Weights of a small transformer language model: normalized queries and keys, 7715 steps.
Each number is 50 + 10 x the weight over its row's rms, rounded and kept within 0 to 99. Layers, rows and columns count from 0. The size before them is the row's rms in percent of the matrix's.

# down: layer 5 MLP down (transposed), 896x224, rms 0.0898, rows 171-175, columns 0-223
# gate: layer 5 MLP gate, 896x224, rms 0.186, rows 172-176, columns 0-223
# up: layer 5 MLP up, 896x224, rms 0.197, rows 172-175, columns 0-223
down171 101:59 51 40 52 61 48 63 47 47 48 33 64 58 43 65 42 60 43 40 41 61 52 66 58 46 54 39 46 47 67 49 55 59 48 36 57 57 43 52 56 59 49 26 66 46 41 59 49 43 41 57 42 63 42 63 47 40 56 50 33 56 39 54 61 56 58 44 41 36 53 57 54 58 33 40 28 44 63 54 44 30 63 53 46 35 52 56 43 60 55 48 50 27 39 54 35 35 51 64 62 58 37 60 42 32 62 73 40 64 52 64 59 43 37 57 36 47 45 45 41 54 58 49 44 59 47 28 36 58 47 39 51 66 42 38 37 62 55 41 36 53 38 56 55 59 61 44 61 53 57 73 37 34 44 68 30 42 54 52 67 53 37 56 57 71 58 43 45 47 26 56 51 48 51 46 49 52 59 43 57 59 47 54 56 42 45 40 39 44 59 30 49 54 44 34 51 51 68 60 53 56 42 43 36 66 60 57 54 56 57 61 35 64 52 63 55 52 44 49 49 36 49 53 57
gate172 102:59 46 33 50 42 44 55 65 47 53 38 45 52 42 48 26 58 33 31 46 37 50 60 41 46 44 36 45 44 65 56 72 63 40 62 39 49 39 65 55 54 37 52 56 49 46 49 55 66 45 37 59 70 57 56 48 46 44 38 53 53 49 45 55 48 56 45 49 38 37 49 57 58 49 30 66 40 71 58 38 37 42 66 47 46 61 67 44 59 64 55 42 54 56 58 49 27 59 54 51 50 47 70 56 64 50 40 49 69 58 65 51 66 47 45 52 45 44 49 37 50 68 52 60 51 55 53 52 48 67 62 41 40 35 60 32 52 51 48 45 54 59 37 26 62 34 43 38 35 56 53 58 45 49 61 43 57 50 38 41 57 22 50 61 51 50 52 42 55 29 59 43 54 48 48 69 48 63 39 43 40 53 54 55 61 37 65 49 40 71 46 33 57 52 39 56 56 49 53 56 61 49 75 34 56 49 60 36 54 50 42 37 57 49 52 41 59 66 58 41 53 57 52 53
up172 105:58 45 43 47 36 60 60 30 49 74 51 43 48 41 55 54 38 57 64 65 55 70 59 39 67 49 46 48 52 31 42 37 45 47 30 58 45 51 48 36 43 51 48 51 41 45 43 59 56 55 48 48 66 40 66 51 52 58 45 51 62 42 51 53 42 37 58 64 56 41 44 62 36 54 49 45 49 46 67 56 60 46 63 54 56 47 43 45 39 50 62 46 48 56 52 37 50 70 27 32 48 54 46 57 52 29 62 53 70 58 38 47 43 45 51 44 47 71 40 44 37 72 62 44 56 60 37 38 50 37 52 62 60 31 55 62 53 42 57 50 33 47 44 59 62 61 48 65 25 67 40 50 40 41 37 57 50 56 64 58 65 50 55 43 40 49 41 55 66 44 43 36 41 56 50 44 50 65 71 52 40 60 62 47 65 72 55 57 42 44 53 64 47 48 58 52 56 43 64 66 36 51 40 56 35 63 54 48 49 41 59 48 53 56 72 56 57 56 46 43 50 26 55 57
down172 102:25 59 49 50 48 55 40 53 69 51 67 55 60 43 49 46 48 70 59 61 76 41 63 65 47 35 38 61 43 43 49 35 61 53 47 64 47 31 37 33 58 39 47 52 57 63 60 25 51 48 37 60 34 53 49 57 41 51 41 37 43 49 47 45 55 57 53 40 32 49 30 51 51 65 46 40 22 44 43 50 46 54 63 57 54 34 43 46 55 54 47 49 54 52 54 43 43 52 58 60 51 31 38 65 51 83 45 51 47 49 50 37 49 64 39 54 63 41 46 67 58 43 39 61 55 53 47 56 54 42 44 49 55 34 50 55 58 51 57 45 52 42 51 56 51 50 50 53 55 65 62 49 48 38 55 49 30 50 45 57 44 54 40 42 52 46 59 25 49 41 58 47 48 54 41 49 51 60 52 58 46 62 39 57 65 56 49 42 49 61 58 62 47 41 30 40 39 30 55 51 52 49 42 69 64 54 45 50 53 38 40 68 57 34 64 42 52 20 55 35 47 42 45 54
gate173 105:47 43 51 60 51 58 32 49 58 40 40 51 38 48 56 58 42 51 56 45 36 46 45 51 56 48 24 52 54 54 51 48 46 52 55 61 45 53 55 47 46 44 50 72 30 43 49 60 48 45 50 56 61 42 84 63 58 49 58 47 51 54 43 48 48 50 61 56 72 52 45 50 55 40 44 64 60 30 64 57 34 44 59 47 57 55 45 62 51 31 39 43 61 52 38 46 61 52 75 47 53 47 55 33 52 34 41 73 48 69 59 57 59 38 29 32 58 56 60 42 53 50 34 43 60 39 53 55 39 54 32 36 57 46 57 53 52 39 64 52 41 71 44 44 53 45 38 39 48 49 46 62 60 50 51 49 49 55 48 58 42 40 74 47 50 48 34 30 60 70 45 51 53 42 66 59 52 60 58 47 58 67 59 36 51 54 55 56 59 60 41 58 52 33 51 46 79 51 56 46 38 38 58 45 64 54 56 69 51 50 64 60 40 34 79 49 51 47 53 52 39 53 53 50
up173 108:53 51 53 59 56 58 59 36 45 56 32 46 41 58 47 38 39 49 49 52 51 44 53 39 49 53 42 59 33 42 64 43 52 66 39 33 42 71 65 38 61 55 44 38 51 53 42 57 39 58 64 44 30 50 44 46 38 54 58 71 31 57 38 59 58 56 54 60 58 38 42 50 40 47 46 62 42 50 51 38 50 42 21 41 52 53 64 55 54 59 51 42 43 46 51 59 76 46 57 66 67 62 35 27 52 64 38 45 41 52 74 56 61 51 52 58 55 74 62 40 55 42 38 59 63 40 42 45 50 57 65 40 52 40 67 63 45 46 40 55 63 53 41 45 48 55 54 61 37 40 49 54 34 67 30 62 48 39 45 44 39 39 51 54 51 53 51 28 36 44 34 58 50 45 51 60 47 48 60 50 51 60 51 51 53 54 49 41 49 48 49 55 59 47 52 33 58 63 52 49 38 33 63 33 46 29 62 33 44 63 52 43 37 41 50 34 60 58 49 46 52 51 39 37
down173 099:42 50 50 32 55 68 56 50 56 43 33 52 49 33 57 48 44 76 51 38 20 37 38 41 42 52 44 42 53 46 45 43 63 53 38 69 53 52 60 56 59 47 54 65 44 40 48 46 35 59 48 23 45 65 49 52 59 52 39 46 61 63 40 34 53 38 59 49 41 54 66 80 51 56 53 42 50 48 44 39 40 38 34 52 47 46 50 49 49 58 55 44 34 58 37 53 37 53 48 52 41 50 60 56 41 69 45 41 66 63 65 63 40 64 61 48 41 58 46 58 41 58 31 45 53 46 37 39 49 55 56 53 29 49 57 41 32 58 50 57 54 51 54 46 45 30 48 40 36 55 49 44 48 44 52 42 49 41 74 59 33 48 66 40 62 53 53 49 53 56 45 63 42 63 64 61 45 58 71 42 45 60 48 46 55 46 38 55 40 43 42 47 54 42 66 65 55 61 38 38 36 56 61 50 45 61 56 49 44 51 38 60 56 67 49 51 61 45 43 39 33 58 43 72
gate174 100:61 49 58 64 47 63 39 52 44 57 45 40 34 41 43 66 30 45 51 47 75 42 44 41 78 39 51 60 70 55 43 64 47 55 41 46 55 54 49 72 49 26 48 48 57 56 45 51 25 59 72 47 41 44 50 49 33 65 46 31 57 65 46 41 58 36 41 49 51 57 59 44 34 52 49 42 65 46 44 42 49 38 42 55 55 42 37 51 32 44 38 49 56 41 45 49 54 62 51 39 42 61 53 54 32 60 54 52 49 44 51 71 57 46 42 74 53 46 57 45 63 43 43 66 49 46 46 37 50 63 27 55 41 58 61 48 35 49 49 40 66 52 37 54 50 60 52 46 69 58 59 54 51 43 52 44 37 55 48 39 53 35 51 38 62 43 56 33 58 42 46 54 56 40 41 49 51 40 48 44 38 55 53 48 59 38 38 37 53 53 57 21 49 53 56 56 45 52 46 51 54 53 32 41 72 38 37 58 63 59 51 64 56 44 48 65 63 38 39 59 46 43 50 43
up174 097:46 48 62 55 50 49 51 57 38 42 42 54 54 44 47 72 45 49 18 44 56 53 68 43 45 58 52 55 47 53 54 63 59 56 46 45 60 53 66 52 51 24 58 57 44 47 52 37 48 64 48 46 60 55 43 68 46 67 61 70 46 54 38 45 40 43 35 57 46 44 39 42 48 47 39 40 31 63 33 44 64 56 29 53 43 55 42 69 42 40 41 58 55 46 43 42 32 59 63 61 47 68 57 51 58 44 57 38 63 58 54 63 47 47 33 54 46 67 54 44 40 67 43 49 41 40 42 41 45 53 43 62 51 60 37 59 25 49 47 34 35 52 56 58 49 65 66 49 72 31 62 54 48 55 64 63 43 47 52 46 66 44 40 48 66 47 66 43 38 60 31 33 61 38 63 53 38 55 47 50 50 49 52 52 42 44 64 48 48 57 51 38 51 59 40 73 44 55 52 55 45 50 62 55 60 37 49 56 47 44 45 64 48 52 44 50 61 61 38 60 53 23 46 39
down174 100:58 56 52 36 55 30 38 46 62 55 42 70 64 47 52 38 51 41 56 55 55 51 36 47 60 67 52 45 33 38 50 47 57 36 53 54 47 49 47 50 33 67 54 44 58 51 52 49 45 45 55 34 49 59 62 63 26 50 37 47 40 38 70 39 57 55 43 53 45 48 43 38 70 46 52 65 75 61 46 48 54 53 64 52 42 73 46 53 61 55 55 53 38 34 33 52 49 53 64 49 45 60 56 57 49 60 36 57 48 42 56 52 47 48 50 65 45 60 58 38 46 48 46 50 43 68 39 60 61 42 39 48 28 51 47 54 58 57 52 43 56 49 21 47 56 32 61 51 42 52 56 62 56 65 41 61 57 49 55 47 46 45 56 67 40 58 67 51 32 50 51 54 55 45 34 65 25 39 29 54 63 56 51 69 49 47 56 43 59 49 36 38 50 51 48 48 64 46 63 48 26 47 65 48 56 51 52 47 63 56 67 34 53 62 41 48 42 51 48 52 63 67 52 75
gate175 090:50 54 34 46 50 54 61 54 40 54 43 70 51 58 65 41 43 31 46 45 68 50 58 50 60 54 44 59 42 55 54 61 38 42 61 44 44 42 41 40 59 54 50 52 57 58 57 59 35 55 49 48 48 61 49 51 54 52 61 59 37 53 34 56 50 50 63 46 44 50 57 54 58 61 53 58 50 53 69 45 41 58 60 57 42 58 42 60 44 45 62 66 35 47 69 38 50 47 67 57 47 58 62 50 41 68 55 50 57 33 48 48 41 67 56 60 42 33 44 66 53 49 61 29 47 51 50 51 30 34 38 36 45 68 48 59 44 49 40 52 59 59 45 36 47 55 50 57 55 48 40 72 31 58 52 31 71 60 36 59 55 36 38 44 44 39 55 66 65 34 49 57 56 52 50 72 48 55 28 30 62 44 49 49 42 47 44 42 41 54 44 52 47 29 50 31 41 40 54 51 69 50 36 34 42 23 38 51 47 39 50 41 46 48 49 65 51 58 41 33 35 65 51 63
up175 094:35 68 39 62 49 35 68 55 26 57 74 53 61 51 36 43 49 52 60 43 50 39 49 53 41 41 70 36 65 34 58 43 44 52 47 65 58 46 45 37 47 53 66 52 34 49 67 57 39 56 53 54 49 52 32 50 45 34 40 32 48 36 41 44 63 59 45 50 49 60 38 54 46 55 58 39 52 50 68 46 41 38 57 69 37 58 40 58 28 39 44 51 43 51 45 46 46 53 60 36 53 56 50 52 37 75 45 46 39 55 60 50 60 48 30 44 54 56 60 43 59 53 68 48 50 53 50 58 37 63 47 46 37 68 55 73 41 33 38 32 53 36 42 48 45 48 60 46 35 60 58 56 44 49 59 53 65 51 65 49 43 50 55 57 51 31 41 58 41 28 43 32 57 47 51 53 50 34 58 31 52 50 51 46 46 49 48 52 44 64 72 45 56 48 66 43 53 66 41 58 48 55 55 56 41 36 41 40 60 47 60 44 60 36 54 47 60 37 64 54 40 49 42 56
down175 092:41 31 61 42 60 41 42 46 57 45 30 50 37 56 48 60 51 50 36 47 52 48 48 53 40 46 54 42 49 71 58 65 64 62 46 38 61 61 44 47 52 53 26 50 76 46 38 47 62 51 42 54 51 57 43 56 47 48 41 59 35 49 42 33 45 72 41 60 57 38 40 38 58 39 43 50 39 48 38 42 54 68 44 51 47 51 50 55 73 54 44 64 69 48 60 53 31 47 34 28 62 44 37 44 53 60 42 45 59 65 63 47 43 60 85 39 58 24 43 38 43 51 49 63 49 45 37 44 54 61 42 36 57 47 50 60 42 44 47 42 54 54 52 54 32 47 53 51 63 45 57 32 51 49 49 49 54 52 54 64 62 46 46 56 45 63 67 37 41 50 39 32 63 45 52 56 58 59 41 53 44 54 53 58 39 49 36 72 55 43 50 50 54 50 42 64 41 65 55 58 38 45 51 41 50 53 61 41 49 44 40 44 50 78 40 54 39 44 40 52 50 42 29 46
gate176 088:38 46 53 56 65 42 51 58 53 64 57 56 38 47 55 50 47 44 37 33 56 52 42 42 44 57 40 50 64 53 53 62 47 29 44 53 56 54 61 69 34 52 53 56 72 58 57 45 45 59 49 38 56 54 25 38 43 39 64 58 45 46 59 50 44 45 31 41 54 51 53 46 47 43 56 59 44 43 50 53 73 45 29 37 59 62 42 35 49 29 38 47 48 46 44 43 45 55 61 67 30 37 56 37 63 54 39 53 76 60 51 48 49 53 53 35 35 51 62 54 35 51 58 54 66 36 44 63 27 46 68 55 38 60 47 61 45 63 53 44 57 68 47 47 46 42 52 58 48 60 53 45 40 45 48 59 73 41 37 34 65 49 56 56 32 70 49 35 65 60 37 59 52 53 46 40 58 56 60 48 50 52 56 32 45 45 40 66 32 52 50 32 49 60 42 45 46 35 66 66 56 58 48 58 46 46 51 43 61 62 41 50 71 49 56 45 62 62 49 56 48 47 51 46